Weights of a small GPT-style language model, trained from scratch on English Wikipedia: width 64.
Each number is 50 + 15 x the weight over the matrix's rms, rounded and kept within 0 to 99. Layers, rows and columns count from 0.

# q: layer 15 attention query, 64x64, rms 0.18, rows 20-63, columns 32-63
# k: layer 15 attention key, 64x64, rms 0.208, rows 20-63, columns 32-63
# v: layer 15 attention value, 64x64, rms 0.262, rows 0-55, columns 32-63
# o: layer 15 attention output (transposed), 64x64, rms 0.232, rows 0-55, columns 32-63
q20:61 47 25 80 37 68 51 42 48 57 39 73 73 67 79 65 62 56 46 81 29 62 48 41 67 65 51 74 65 49 48 53
k20:36 44 52 69 48 60 47 63 80 68 50 46 96 60 58 48 51 56 58 53 62 86 44 24 78 54 42 50 65 77 77 48
q21:52 64 45 68 64 24 37 69 37 58 61 65 46 59 53 60 37 49 25 64 42 55 63 54 39 63 52 40 62 31 43 47
k21:71 34 69 32 71 49 56 59 42 49 61 54 48 58 63 43 39 36 24 48 43 42 55 53 50 48 53 41 49 43 42 52
q22:41 60 59 60 58 54 06 32 52 23 40 42 76 58 40 41 25 29 45 33 43 60 22 74 56 37 58 41 57 55 74 66
k22:41 36 57 40 54 40 48 44 55 39 62 50 53 66 27 72 31 61 39 19 37 38 22 50 77 48 44 70 39 36 78 46
q23:54 71 60 08 42 34 50 40 63 46 54 39 41 23 66 24 32 45 65 26 40 54 26 56 32 33 46 49 28 66 54 82
k23:48 50 72 39 63 65 37 42 53 84 45 43 42 52 62 57 49 55 57 48 70 68 52 67 54 33 71 21 57 36 63 54
q24:46 33 24 68 56 77 41 47 33 53 45 48 73 16 40 64 91 20 62 81 41 14 00 32 81 53 14 44 56 51 22 11
k24:37 53 41 43 61 54 69 28 36 35 56 63 48 35 73 18 62 62 61 40 24 43 61 66 56 43 19 54 44 49 36 71
q25:59 56 21 52 21 61 55 45 63 43 78 50 47 38 50 46 37 58 43 27 25 40 62 79 51 76 73 68 83 49 13 54
k25:70 48 24 63 47 39 40 68 50 64 26 54 63 54 59 36 42 47 72 58 69 72 75 45 55 51 53 69 99 30 45 47
q26:36 62 58 55 45 49 65 61 92 34 33 38 56 53 39 70 54 47 80 30 36 60 51 50 53 70 20 78 71 47 50 48
k26:59 78 58 51 47 27 55 58 69 42 23 56 59 32 70 69 52 52 55 40 54 78 23 40 59 35 47 63 64 54 45 59
q27:40 55 40 35 64 63 46 53 45 46 41 41 67 56 73 51 34 34 34 30 72 38 63 25 62 45 18 36 58 62 46 28
k27:39 56 37 39 58 41 54 62 51 36 61 35 73 55 79 45 40 26 19 63 80 51 55 45 59 72 17 27 39 40 80 67
q28:58 30 27 48 49 19 30 45 36 51 30 45 39 80 38 37 45 54 38 33 76 48 41 46 41 56 35 49 36 45 28 25
k28:60 39 47 50 50 44 63 61 50 61 61 41 54 65 43 33 33 41 49 33 35 77 65 75 69 64 58 70 43 24 43 56
q29:35 30 10 85 30 59 12 73 52 65 47 69 60 57 73 47 42 60 32 42 51 34 58 40 48 41 31 59 47 24 24 37
k29:64 35 41 53 08 50 43 71 52 48 63 57 51 36 46 59 45 43 73 44 44 41 49 31 79 37 21 51 54 85 40 36
q30:23 65 73 61 45 13 43 15 30 56 40 61 87 67 49 74 32 50 10 31 33 62 78 55 58 32 34 59 41 30 40 58
k30:33 49 45 55 52 51 70 36 44 42 15 76 62 43 59 70 60 64 24 47 33 65 58 63 61 72 49 47 48 55 59 43
q31:38 65 80 44 99 56 59 50 57 42 47 66 40 51 55 62 45 27 71 31 44 53 92 55 33 37 48 59 65 46 85 62
k31:69 40 32 55 65 56 21 45 53 63 49 50 32 53 77 58 54 53 66 54 39 35 56 39 09 27 52 50 49 22 70 52
v0:44 57 65 18 66 48 53 78 40 90 54 12 23 57 59 70 44 49 39 40 71 53 49 63 57 38 68 51 56 30 80 24
o0:49 31 32 47 41 51 62 53 86 43 24 56 51 55 37 44 48 62 67 57 41 61 21 10 62 56 59 43 47 33 39 69
v1:52 55 73 47 76 17 90 53 41 62 51 64 44 66 61 65 46 38 44 45 55 63 66 60 68 50 57 24 47 28 56 57
o1:41 33 60 45 36 70 46 38 54 57 38 41 73 34 67 45 85 49 76 52 53 32 39 22 62 65 35 64 49 62 31 54
v2:28 62 61 60 52 43 68 40 47 54 46 54 58 45 49 32 56 58 48 80 47 54 58 48 62 59 45 60 75 80 50 55
o2:50 47 42 40 76 53 45 26 44 51 41 54 31 53 77 57 22 48 42 04 37 46 53 53 40 49 46 50 24 36 57 60
v3:51 50 71 54 43 71 27 34 47 76 32 63 37 57 49 53 63 63 50 35 49 57 51 42 58 49 48 53 27 55 73 46
o3:31 56 45 48 36 53 44 70 53 34 74 45 58 55 21 53 42 28 58 56 61 57 48 55 52 44 74 63 57 46 31 69
v4:47 47 51 48 38 36 45 63 51 39 67 55 37 21 43 38 56 64 42 49 43 51 35 60 42 30 65 56 62 66 51 40
o4:40 69 66 69 90 57 42 16 43 51 49 71 61 53 62 89 40 57 75 59 38 57 44 55 45 47 49 62 44 53 68 87
v5:35 58 67 34 60 47 54 41 49 59 33 66 43 37 59 60 61 64 53 46 42 25 42 57 44 54 74 46 20 52 44 49
o5:40 60 27 42 49 53 31 45 50 49 52 49 76 38 58 36 40 37 45 50 58 40 59 24 54 63 38 52 55 56 46 58
v6:40 76 53 44 52 80 63 33 48 50 51 34 47 54 62 53 32 55 50 55 42 38 61 48 49 55 26 68 42 57 55 39
o6:59 29 61 50 29 25 38 60 53 66 39 35 21 54 51 57 56 41 67 08 52 73 52 67 30 64 51 48 43 47 42 69
v7:28 38 69 44 45 49 90 68 61 78 52 35 57 37 42 54 46 71 42 27 47 37 40 58 41 42 57 50 43 59 39 42
o7:48 58 53 37 29 42 33 43 65 41 31 38 57 53 60 60 44 39 41 50 46 33 75 35 19 56 47 46 57 58 36 50
v8:50 49 70 66 50 44 39 44 64 51 61 55 61 52 46 16 47 36 48 67 25 67 69 49 40 44 42 60 49 56 54 53
o8:65 55 57 52 47 42 52 52 32 36 50 46 42 73 49 63 58 35 28 12 93 29 82 69 59 54 42 54 43 64 46 74
v9:42 55 58 39 56 59 46 53 58 45 46 51 38 77 40 46 39 49 44 30 43 51 22 43 67 39 80 65 58 63 58 35
o9:39 35 45 55 41 38 43 40 49 44 44 46 67 73 44 64 43 51 29 44 61 81 62 53 61 41 23 58 43 58 55 30
v10:24 55 47 37 50 50 55 65 53 43 36 53 37 49 24 68 46 36 51 33 70 37 41 28 37 60 53 52 36 56 65 32
o10:60 42 59 48 29 47 28 49 31 67 47 62 34 50 53 50 54 33 41 61 26 65 42 37 45 28 49 49 52 32 37 52
v11:59 45 69 35 64 55 58 52 45 35 71 55 36 92 52 52 63 24 68 44 70 23 51 41 60 74 57 63 81 36 61 57
o11:62 57 23 48 53 40 53 53 45 73 35 35 64 47 37 78 61 54 69 49 18 26 28 39 49 47 38 62 45 48 39 49
v12:22 48 56 49 52 62 34 47 51 67 33 35 43 67 69 69 73 32 69 53 40 59 49 47 55 39 75 66 46 56 50 66
o12:72 46 55 32 38 45 44 55 60 47 58 56 43 39 50 31 50 49 46 32 65 69 53 51 52 56 42 58 43 44 66 52
v13:43 80 52 86 81 26 23 63 59 79 30 39 20 47 61 52 51 48 51 31 50 34 51 48 41 52 63 52 50 58 52 40
o13:57 39 36 47 34 74 69 70 56 39 33 62 72 39 52 38 29 39 64 50 37 55 58 43 66 47 49 36 46 38 38 36
v14:69 55 59 44 40 43 52 66 49 46 43 56 52 57 57 52 61 24 50 55 66 42 44 77 53 31 57 47 41 58 38 49
o14:45 50 37 61 75 52 61 38 57 35 51 44 42 55 72 56 51 47 34 75 24 50 41 64 43 91 29 39 53 56 59 53
v15:54 51 44 48 53 48 46 52 54 48 57 51 59 57 78 64 57 53 48 28 48 53 41 65 71 55 28 50 64 30 44 40
o15:30 30 54 50 55 42 57 49 71 43 49 27 50 46 18 26 26 67 54 74 42 44 38 39 53 55 39 27 13 55 73 60
v16:63 49 46 63 32 61 79 41 60 65 32 46 52 31 76 45 49 51 33 77 39 42 20 43 49 36 41 48 74 38 49 51
o16:48 62 82 34 77 38 51 53 61 66 67 38 47 67 44 33 43 35 48 39 50 71 54 62 40 47 43 42 63 36 39 61
v17:39 36 38 51 62 32 44 59 61 45 42 59 50 40 74 59 35 32 49 40 53 58 53 55 45 50 67 39 35 69 53 47
o17:53 51 54 64 60 55 56 31 35 58 66 54 52 48 47 57 54 46 58 48 36 49 64 86 39 77 40 54 46 37 35 33
v18:58 47 55 38 55 40 64 35 43 19 41 34 32 60 70 83 48 64 60 30 79 53 28 54 51 29 74 57 41 33 52 31
o18:37 58 55 65 39 62 65 51 69 91 66 56 72 38 57 54 63 78 31 69 59 62 57 36 42 60 56 35 56 45 60 51
v19:57 54 14 56 42 55 35 54 28 26 86 60 59 56 27 45 47 74 81 72 54 53 44 25 57 31 44 48 47 53 37 59
o19:30 59 60 60 52 60 78 50 61 45 40 45 63 47 69 56 47 67 06 45 25 87 71 86 62 43 30 52 55 74 61 65
v20:56 55 49 33 64 37 52 72 58 56 29 49 47 52 22 51 61 50 37 50 61 19 38 53 68 66 79 55 59 63 56 34
o20:56 50 08 66 41 36 29 72 59 58 31 56 44 56 29 78 34 58 23 88 51 41 54 42 56 47 42 64 42 40 46 44
v21:61 37 20 32 40 60 43 50 32 48 58 55 20 46 47 36 71 50 43 60 52 53 61 53 42 42 57 52 52 48 50 23
o21:46 58 56 51 52 72 32 44 60 43 61 59 64 61 51 69 54 45 51 48 57 49 62 63 53 46 73 63 50 25 38 35
v22:56 66 53 67 44 68 51 40 40 48 70 84 59 41 58 30 54 46 43 43 53 52 42 47 32 28 36 65 36 51 52 51
o22:39 33 67 44 66 35 56 47 47 46 60 56 74 44 61 48 43 53 52 35 32 54 53 56 42 63 48 57 60 60 48 72
v23:32 58 29 55 45 52 50 60 46 59 48 56 52 55 86 36 44 52 50 66 66 45 60 58 42 47 42 46 45 52 45 28
o23:43 31 39 37 73 84 36 42 44 53 45 39 33 52 61 40 32 55 55 51 46 39 36 45 41 29 45 26 47 37 62 63
v24:35 50 75 58 48 34 35 60 28 65 29 64 57 43 89 67 28 54 48 43 53 56 63 42 61 40 83 46 39 39 40 39
o24:45 46 41 53 68 84 57 66 55 66 46 39 59 56 33 49 63 37 62 53 44 57 45 31 46 68 29 40 33 47 68 31
v25:54 66 42 49 31 56 52 41 80 42 46 42 46 52 47 39 47 71 64 51 55 43 53 51 58 37 42 45 37 31 70 78
o25:48 51 64 39 44 42 55 71 52 55 61 54 44 22 48 59 53 35 26 53 53 39 64 46 60 42 59 50 64 56 42 35
v26:39 87 64 35 60 46 47 46 50 69 71 60 38 43 43 79 43 44 55 52 47 40 55 49 49 23 47 39 53 43 55 39
o26:26 44 36 49 41 56 50 58 74 29 45 35 54 63 63 36 42 49 50 53 58 50 50 15 54 60 42 69 48 32 52 66
v27:58 38 40 58 44 47 48 42 39 34 56 46 63 58 54 31 34 47 36 87 35 46 56 67 72 43 40 44 31 36 72 36
o27:44 60 52 55 50 49 38 49 61 49 56 44 37 30 42 20 50 52 63 18 51 71 25 25 35 77 21 26 57 66 44 79
v28:70 53 49 52 47 42 30 52 53 43 44 52 55 46 45 38 32 42 53 64 51 30 49 57 56 52 66 42 56 63 31 43
o28:49 44 65 56 50 46 37 43 33 42 58 70 45 46 54 65 74 49 35 41 39 52 67 42 60 51 29 43 45 65 50 53
v29:76 59 44 75 25 53 54 40 32 18 71 55 78 70 17 35 56 55 48 58 14 53 44 49 37 28 28 65 59 63 32 60
o29:48 58 61 56 58 65 42 33 61 59 61 46 51 34 24 62 54 60 47 33 79 57 46 85 40 41 50 49 77 22 30 57
v30:59 57 60 41 62 51 70 62 67 54 47 52 48 38 16 51 37 37 65 54 36 66 52 57 49 60 33 61 48 56 39 51
o30:52 65 39 42 37 42 35 49 44 52 40 36 33 39 70 37 48 60 56 52 53 42 40 59 63 60 47 43 55 35 50 59
v31:29 41 61 61 63 24 36 51 56 54 29 35 42 50 65 66 68 49 51 36 53 60 44 62 37 52 75 18 43 32 46 31
o31:59 41 34 54 53 54 49 51 39 42 37 50 52 41 56 52 62 65 49 63 56 35 46 22 53 54 47 72 33 51 56 45
q32:54 36 36 49 44 51 40 45 57 70 48 60 51 45 49 47 34 40 55 44 48 40 39 39 72 49 41 51 62 58 50 41
k32:60 54 61 54 43 60 42 45 39 23 56 42 42 53 39 44 58 63 34 57 56 66 48 38 32 47 60 55 32 46 51 53
q33:60 50 49 60 59 48 52 52 39 55 34 63 46 51 58 54 47 52 50 53 44 59 40 49 56 56 48 55 48 52 55 45
k33:44 48 54 46 54 53 57 42 55 57 50 49 50 58 51 61 50 50 49 47 57 61 49 39 42 51 58 43 51 52 52 47
q34:68 50 43 55 43 52 46 58 51 52 29 55 37 57 53 58 60 33 57 55 46 54 61 45 44 66 54 54 50 37 51 54
k34:37 45 56 35 42 68 48 49 48 57 79 70 51 51 46 55 45 56 37 48 64 50 44 53 49 45 74 45 56 41 60 44
q35:52 49 58 53 56 34 56 53 50 55 61 56 52 47 54 43 64 34 47 45 57 71 27 58 31 38 29 70 36 47 53 42
k35:57 59 33 57 47 70 53 50 52 40 48 51 45 56 46 57 36 48 63 45 41 44 65 58 61 56 50 43 73 48 48 61
q36:44 64 52 50 39 40 43 35 48 55 40 62 43 56 46 66 38 45 37 47 45 46 64 28 76 60 52 48 57 33 47 54
k36:46 63 61 36 50 55 64 58 47 60 69 43 51 43 39 40 51 57 42 47 64 61 44 39 40 45 67 45 46 29 60 51
q37:53 64 18 60 42 38 53 57 66 51 38 47 50 44 44 54 68 62 58 45 36 53 40 48 42 60 47 54 44 37 25 45
k37:24 57 53 62 56 76 37 55 60 50 62 62 45 61 45 35 38 37 46 57 40 49 38 65 60 41 56 55 53 53 66 45
q38:35 45 65 39 45 48 57 41 61 52 57 45 37 42 59 43 24 60 50 48 44 45 29 56 58 35 38 52 38 50 43 38
k38:63 66 45 48 46 47 40 38 48 42 61 39 42 48 50 66 58 59 68 55 38 49 58 49 31 69 34 56 69 38 54 46
q39:49 50 44 54 59 32 56 36 51 54 64 39 61 48 57 59 59 40 50 52 43 65 78 53 62 45 38 53 54 45 44 55
k39:35 36 68 57 62 42 46 58 54 49 48 60 52 50 58 36 40 61 27 40 56 32 43 30 48 42 65 49 40 57 41 41
q40:35 36 50 30 57 48 42 52 40 35 68 45 35 55 48 34 32 37 48 26 61 50 48 48 47 39 45 34 41 50 58 54
k40:51 32 63 55 63 32 61 35 61 61 42 65 49 63 49 40 61 37 49 62 49 53 53 34 48 51 40 47 49 64 35 49
q41:64 39 61 52 36 68 46 51 59 52 52 51 40 62 61 54 47 46 51 52 46 50 56 57 52 62 53 68 47 31 63 42
k41:30 61 45 59 56 50 30 55 56 55 38 60 62 30 46 48 46 53 51 50 42 52 38 55 44 56 49 57 58 56 69 58
q42:65 74 44 60 50 30 57 47 61 77 52 40 55 30 34 59 62 42 52 76 30 75 42 54 47 59 37 75 64 28 20 36
k42:48 46 35 51 40 48 41 52 48 49 42 44 70 42 57 55 44 70 49 43 53 43 34 46 40 81 55 64 38 64 52 44
q43:31 31 53 30 45 63 42 53 35 32 53 45 36 70 54 33 30 40 34 31 59 39 45 57 53 21 57 29 49 61 51 70
k43:44 39 50 53 58 37 78 51 59 58 63 46 54 37 64 49 57 56 61 65 47 56 60 45 36 48 35 48 30 59 60 59
q44:35 44 31 53 67 52 41 63 48 56 60 38 40 42 62 55 46 38 53 47 53 38 50 55 56 47 43 50 13 53 42 32
k44:47 27 57 65 64 38 56 54 52 68 58 76 78 54 68 51 38 45 53 41 64 49 48 41 47 56 39 46 25 58 74 68
q45:41 49 43 32 74 49 71 42 61 26 52 35 52 52 55 61 68 47 42 59 80 49 53 50 37 31 84 35 54 47 37 53
k45:37 35 43 42 60 58 51 52 47 27 58 65 28 58 52 46 26 25 53 28 41 43 57 58 61 24 43 17 40 77 35 52
q46:43 39 48 35 44 44 60 61 66 55 62 56 51 53 60 36 56 67 59 51 53 43 55 52 69 40 71 50 39 49 52 64
k46:63 32 23 59 45 28 51 52 48 61 55 18 48 68 39 45 58 38 25 63 38 51 28 51 45 76 60 62 28 57 58 36
q47:48 32 39 51 68 55 52 40 48 57 23 47 58 38 44 85 48 63 79 50 64 64 62 61 40 60 29 78 31 23 37 29
k47:43 62 53 59 33 25 42 41 52 61 57 76 61 36 73 58 61 54 69 52 51 42 27 57 52 45 53 47 53 48 58 67
q48:37 44 42 43 50 78 42 54 43 48 58 27 43 52 43 49 57 59 48 57 68 33 16 35 58 52 82 33 33 70 69 30
k48:66 17 44 55 59 29 41 41 49 55 72 54 64 60 67 48 36 34 50 55 61 19 61 56 63 41 22 44 20 84 57 71
q49:39 36 81 43 52 73 69 35 49 32 55 69 36 54 62 37 58 61 62 30 58 36 34 68 61 50 43 48 31 60 43 50
k49:56 35 37 51 87 85 38 37 32 25 10 54 68 55 51 60 25 46 36 38 58 59 38 48 46 76 58 29 44 49 73 36
q50:30 32 42 57 49 91 74 34 43 68 48 49 26 24 63 30 66 59 38 62 77 35 48 12 77 39 60 36 33 48 00 33
k50:00 51 58 47 36 40 71 19 48 64 47 40 36 55 63 19 48 51 32 50 32 37 90 48 39 41 72 31 09 65 26 73
q51:71 43 38 35 53 45 60 43 39 52 42 47 44 35 48 59 53 46 57 36 45 73 41 52 52 37 26 32 68 58 64 42
k51:21 42 36 78 49 67 51 51 53 84 38 55 47 39 71 54 41 38 70 42 63 34 42 47 86 74 44 46 25 54 56 29
q52:31 71 61 39 68 30 54 16 55 56 68 48 33 75 58 54 85 62 93 36 76 85 47 70 66 57 38 24 32 67 66 52
k52:22 47 59 48 87 35 86 56 55 54 85 46 32 51 32 19 39 58 49 25 55 47 43 43 77 73 74 32 51 27 62 67
q53:25 88 83 42 61 56 28 64 73 35 43 52 66 53 58 43 68 58 61 67 48 37 83 47 42 46 55 43 48 66 68 88
k53:10 60 95 19 73 36 48 19 65 56 52 35 44 52 56 46 82 57 81 53 62 40 30 51 68 41 52 04 35 48 84 66
q54:35 47 52 42 27 64 56 51 59 55 48 42 60 61 29 22 34 98 77 56 58 48 28 39 55 53 77 33 55 53 61 59
k54:36 32 18 47 00 60 69 46 57 64 46 10 52 71 00 40 40 69 58 43 45 28 02 58 65 68 59 32 37 67 54 24
q55:78 67 70 62 29 23 42 51 52 55 59 66 95 32 44 48 80 60 36 99 38 64 36 15 49 38 39 49 46 66 60 38
k55:40 70 57 53 53 73 44 27 60 56 52 24 89 48 02 46 50 55 26 71 64 74 42 39 49 18 45 62 35 55 71 44
q56:68 50 24 56 33 40 39 65 44 68 42 51 81 91 53 76 56 22 16 88 31 60 87 36 50 54 20 59 55 55 47 20
k56:56 53 63 66 22 46 73 51 67 35 26 61 81 80 76 85 63 32 43 74 45 57 82 52 79 58 33 35 69 56 56 20
q57:76 38 60 25 24 64 71 67 82 77 64 23 37 45 59 19 75 62 74 61 33 47 54 15 19 40 27 54 29 59 47 85
k57:44 37 71 57 42 55 73 92 73 42 55 32 32 48 51 42 43 32 68 50 71 61 48 18 25 41 52 43 44 84 29 63
q58:40 31 25 79 49 49 56 46 30 42 62 40 86 28 39 12 98 62 44 52 35 26 42 50 68 63 17 53 38 34 17 56
k58:27 14 39 82 63 45 26 55 17 47 55 55 29 73 34 17 31 62 74 40 29 43 53 47 46 64 65 73 73 34 46 41
q59:34 54 78 43 42 68 74 15 52 26 53 62 96 75 58 99 62 65 35 38 45 62 68 60 55 46 41 64 50 66 72 43
k59:55 49 66 47 73 45 71 31 32 28 61 78 99 64 47 58 42 56 15 31 61 65 56 81 56 50 14 58 58 72 46 67
q60:68 72 60 62 84 72 44 44 60 54 30 16 25 64 49 50 49 62 61 54 31 89 51 46 73 45 54 44 22 68 85 99
k60:25 25 67 72 83 58 53 51 36 07 56 27 43 65 33 61 76 11 36 81 42 08 37 19 37 50 40 51 40 78 75 25
q61:28 45 54 70 29 45 37 59 37 47 64 08 47 33 42 38 26 61 30 61 77 42 16 40 84 49 46 40 41 14 23 52
k61:26 47 57 58 25 48 45 50 16 22 77 54 60 67 11 77 13 56 63 46 55 11 73 34 71 76 57 56 56 57 59 14
q62:69 45 79 43 85 16 65 32 65 51 44 20 56 36 55 83 50 13 36 83 47 65 41 98 45 44 52 42 40 83 65 52
k62:79 71 89 28 94 36 54 49 31 28 55 69 49 37 46 56 62 43 53 54 46 49 51 99 00 29 55 46 40 38 31 39
q63:64 05 76 24 78 31 83 47 23 57 43 59 51 36 73 28 27 51 46 53 41 40 85 52 67 57 63 46 65 38 56 42
k63:37 14 57 60 65 47 64 43 36 61 60 41 44 28 43 63 68 55 67 58 40 09 76 29 47 41 54 71 51 49 46 56
v32:63 55 61 40 70 48 62 56 44 51 54 57 45 44 42 62 34 45 45 73 36 29 39 48 66 44 52 41 65 52 50 50
o32:60 61 40 58 72 54 64 58 50 60 57 49 62 31 32 31 56 39 53 50 31 50 48 43 43 47 54 66 65 22 53 50
v33:45 47 65 48 36 53 65 57 38 35 52 46 45 29 31 48 34 47 62 68 36 77 63 63 65 57 60 69 52 20 61 37
o33:53 15 59 62 45 71 47 64 53 37 43 89 57 30 45 43 41 54 64 55 55 36 25 21 40 72 64 49 16 37 61 29
v34:63 77 49 36 43 58 21 38 40 60 59 43 38 34 55 31 81 37 39 63 53 54 54 46 20 33 23 54 63 60 69 55
o34:49 56 67 44 32 66 39 64 58 52 50 54 43 43 38 52 75 86 60 73 87 45 23 28 45 42 35 58 27 65 58 75
v35:72 46 56 28 67 23 42 55 37 52 23 56 47 31 80 62 69 73 63 64 43 45 79 53 48 44 73 46 14 63 51 54
o35:58 47 39 58 79 65 51 48 36 19 42 33 75 46 59 41 57 36 41 67 44 26 51 76 77 41 56 75 44 58 57 54
v36:36 52 56 52 39 17 65 63 42 53 64 62 83 53 35 66 92 58 88 63 46 37 54 40 19 36 70 21 53 15 63 57
o36:25 53 47 19 27 34 54 68 70 45 66 34 65 46 52 14 32 48 55 51 66 66 48 35 36 63 65 49 41 50 62 42
v37:44 59 32 68 51 59 19 42 42 40 65 23 65 68 58 47 72 57 52 63 53 52 40 42 51 21 46 70 24 43 38 54
o37:38 48 60 46 89 72 54 66 48 38 41 27 37 72 45 54 62 62 61 51 50 54 58 53 59 50 56 33 30 47 86 60
v38:36 56 37 33 49 51 54 44 39 20 46 88 58 58 53 58 58 61 72 25 71 39 27 45 12 48 98 69 76 67 63 47
o38:65 59 26 68 37 45 44 69 33 42 47 77 55 46 48 57 22 31 39 30 75 37 40 50 37 85 58 56 78 35 57 25
v39:35 40 26 46 62 54 61 37 58 65 38 60 47 48 50 80 60 50 46 49 63 46 58 45 35 29 42 53 61 14 79 61
o39:42 42 14 39 48 46 60 58 56 45 12 54 53 43 51 60 52 75 74 48 54 48 49 64 47 51 58 49 56 32 64 31
v40:62 21 45 54 59 53 14 64 52 48 64 82 71 64 70 65 47 41 24 55 55 23 50 64 68 66 41 47 61 71 39 47
o40:47 50 58 13 47 52 17 48 59 62 67 58 58 36 61 50 37 57 40 38 42 33 54 67 81 73 71 47 61 64 29 87
v41:50 42 55 31 35 53 58 46 55 53 41 63 64 43 67 59 29 74 45 52 59 40 55 37 62 26 62 39 43 47 55 33
o41:26 27 29 69 45 76 57 27 47 72 71 59 84 45 62 59 43 66 32 49 64 45 61 37 63 51 66 42 30 56 49 47
v42:28 31 37 42 62 32 47 66 70 57 73 32 30 51 52 65 35 23 38 38 26 34 35 48 25 44 66 74 55 48 61 60
o42:55 41 55 41 55 36 57 72 51 71 32 35 46 44 78 67 59 53 50 62 44 21 29 43 37 41 62 55 44 41 68 38
v43:49 53 63 51 74 50 33 58 64 51 40 50 42 36 09 39 58 35 72 42 71 77 77 20 54 67 46 61 41 42 53 52
o43:59 44 79 83 41 48 33 74 38 55 45 44 56 58 32 53 35 58 71 84 31 77 50 11 33 45 46 46 66 62 55 39
v44:70 47 39 35 62 70 64 26 57 66 69 77 11 80 36 47 57 43 31 51 51 56 65 26 36 68 55 49 66 41 38 63
o44:57 72 47 39 36 51 69 39 45 55 32 49 33 59 31 50 70 35 38 60 21 59 52 52 47 61 42 47 59 58 43 50
v45:45 76 49 50 65 54 13 42 54 92 46 51 81 51 35 67 32 48 69 31 88 68 74 41 38 52 12 52 13 63 43 43
o45:63 51 65 52 87 43 23 31 60 60 31 51 80 41 61 63 56 13 88 71 80 55 52 57 49 28 16 55 52 75 56 51
v46:67 82 62 37 32 47 42 48 26 36 59 71 71 55 99 25 24 25 48 79 78 06 56 55 57 49 39 63 75 47 42 56
o46:37 75 39 59 40 15 63 44 37 67 65 50 33 32 49 57 43 53 33 42 60 37 28 55 40 59 45 52 62 58 52 74
v47:48 47 29 48 51 37 52 50 62 60 61 64 44 57 41 47 60 88 46 65 49 22 61 50 48 75 76 42 57 75 15 21
o47:37 37 71 49 69 55 72 36 39 45 65 63 21 72 49 77 63 44 26 37 59 36 62 47 46 36 53 63 42 79 32 96
v48:46 16 33 45 47 25 69 21 74 31 55 53 48 51 70 76 84 60 68 53 65 52 41 43 69 60 42 35 64 34 22 51
o48:63 30 28 39 37 53 69 58 93 29 40 41 56 71 66 44 43 61 61 68 56 53 52 33 33 55 51 37 67 45 12 64
v49:58 48 61 81 40 43 45 76 51 58 37 39 63 53 30 50 36 39 53 59 45 87 43 39 52 46 54 20 37 05 37 73
o49:58 63 66 57 27 47 27 73 41 52 72 71 43 52 42 68 32 49 73 02 53 73 72 81 37 39 47 63 46 47 51 55
v50:60 50 99 71 29 54 60 44 52 45 42 46 39 32 46 38 36 36 42 64 34 39 43 46 51 53 75 69 49 47 41 45
o50:47 45 71 76 46 57 45 41 42 27 43 41 34 77 60 41 33 69 27 79 74 46 85 40 71 29 53 70 35 27 48 50
v51:08 63 57 34 42 59 47 54 31 41 60 60 40 33 47 69 38 85 42 44 40 60 37 55 42 73 34 41 32 39 39 25
o51:53 46 58 54 26 85 62 34 39 27 82 56 76 43 65 60 22 31 61 81 12 28 41 69 45 47 34 42 33 32 40 41
v52:45 49 75 39 44 66 10 28 58 43 31 27 40 64 66 33 40 65 75 57 04 56 65 50 55 78 28 59 37 73 37 44
o52:73 50 38 45 41 69 21 31 38 45 43 62 27 64 39 71 64 32 61 65 43 57 47 50 49 43 54 53 51 49 41 46
v53:65 81 64 78 60 53 27 43 22 47 67 76 32 44 63 51 56 57 59 32 39 62 46 48 48 35 66 21 52 46 45 48
o53:58 63 71 67 30 64 39 44 35 46 38 71 76 42 35 52 57 80 31 55 24 44 30 40 45 37 41 31 78 47 44 61
v54:44 37 55 48 60 44 59 52 15 50 61 66 70 41 73 91 63 29 64 37 37 71 38 00 62 56 53 43 31 40 62 52
o54:48 63 37 63 64 50 60 45 42 51 28 75 43 71 76 54 59 55 40 68 29 62 57 08 57 74 44 63 51 71 57 54
v55:82 67 50 67 55 42 55 67 61 56 76 48 35 33 66 13 55 55 55 85 54 46 56 58 41 80 30 61 32 60 61 29
o55:62 61 67 55 52 41 36 32 45 26 50 54 60 43 73 54 19 48 24 44 39 74 66 63 43 39 31 35 57 68 60 63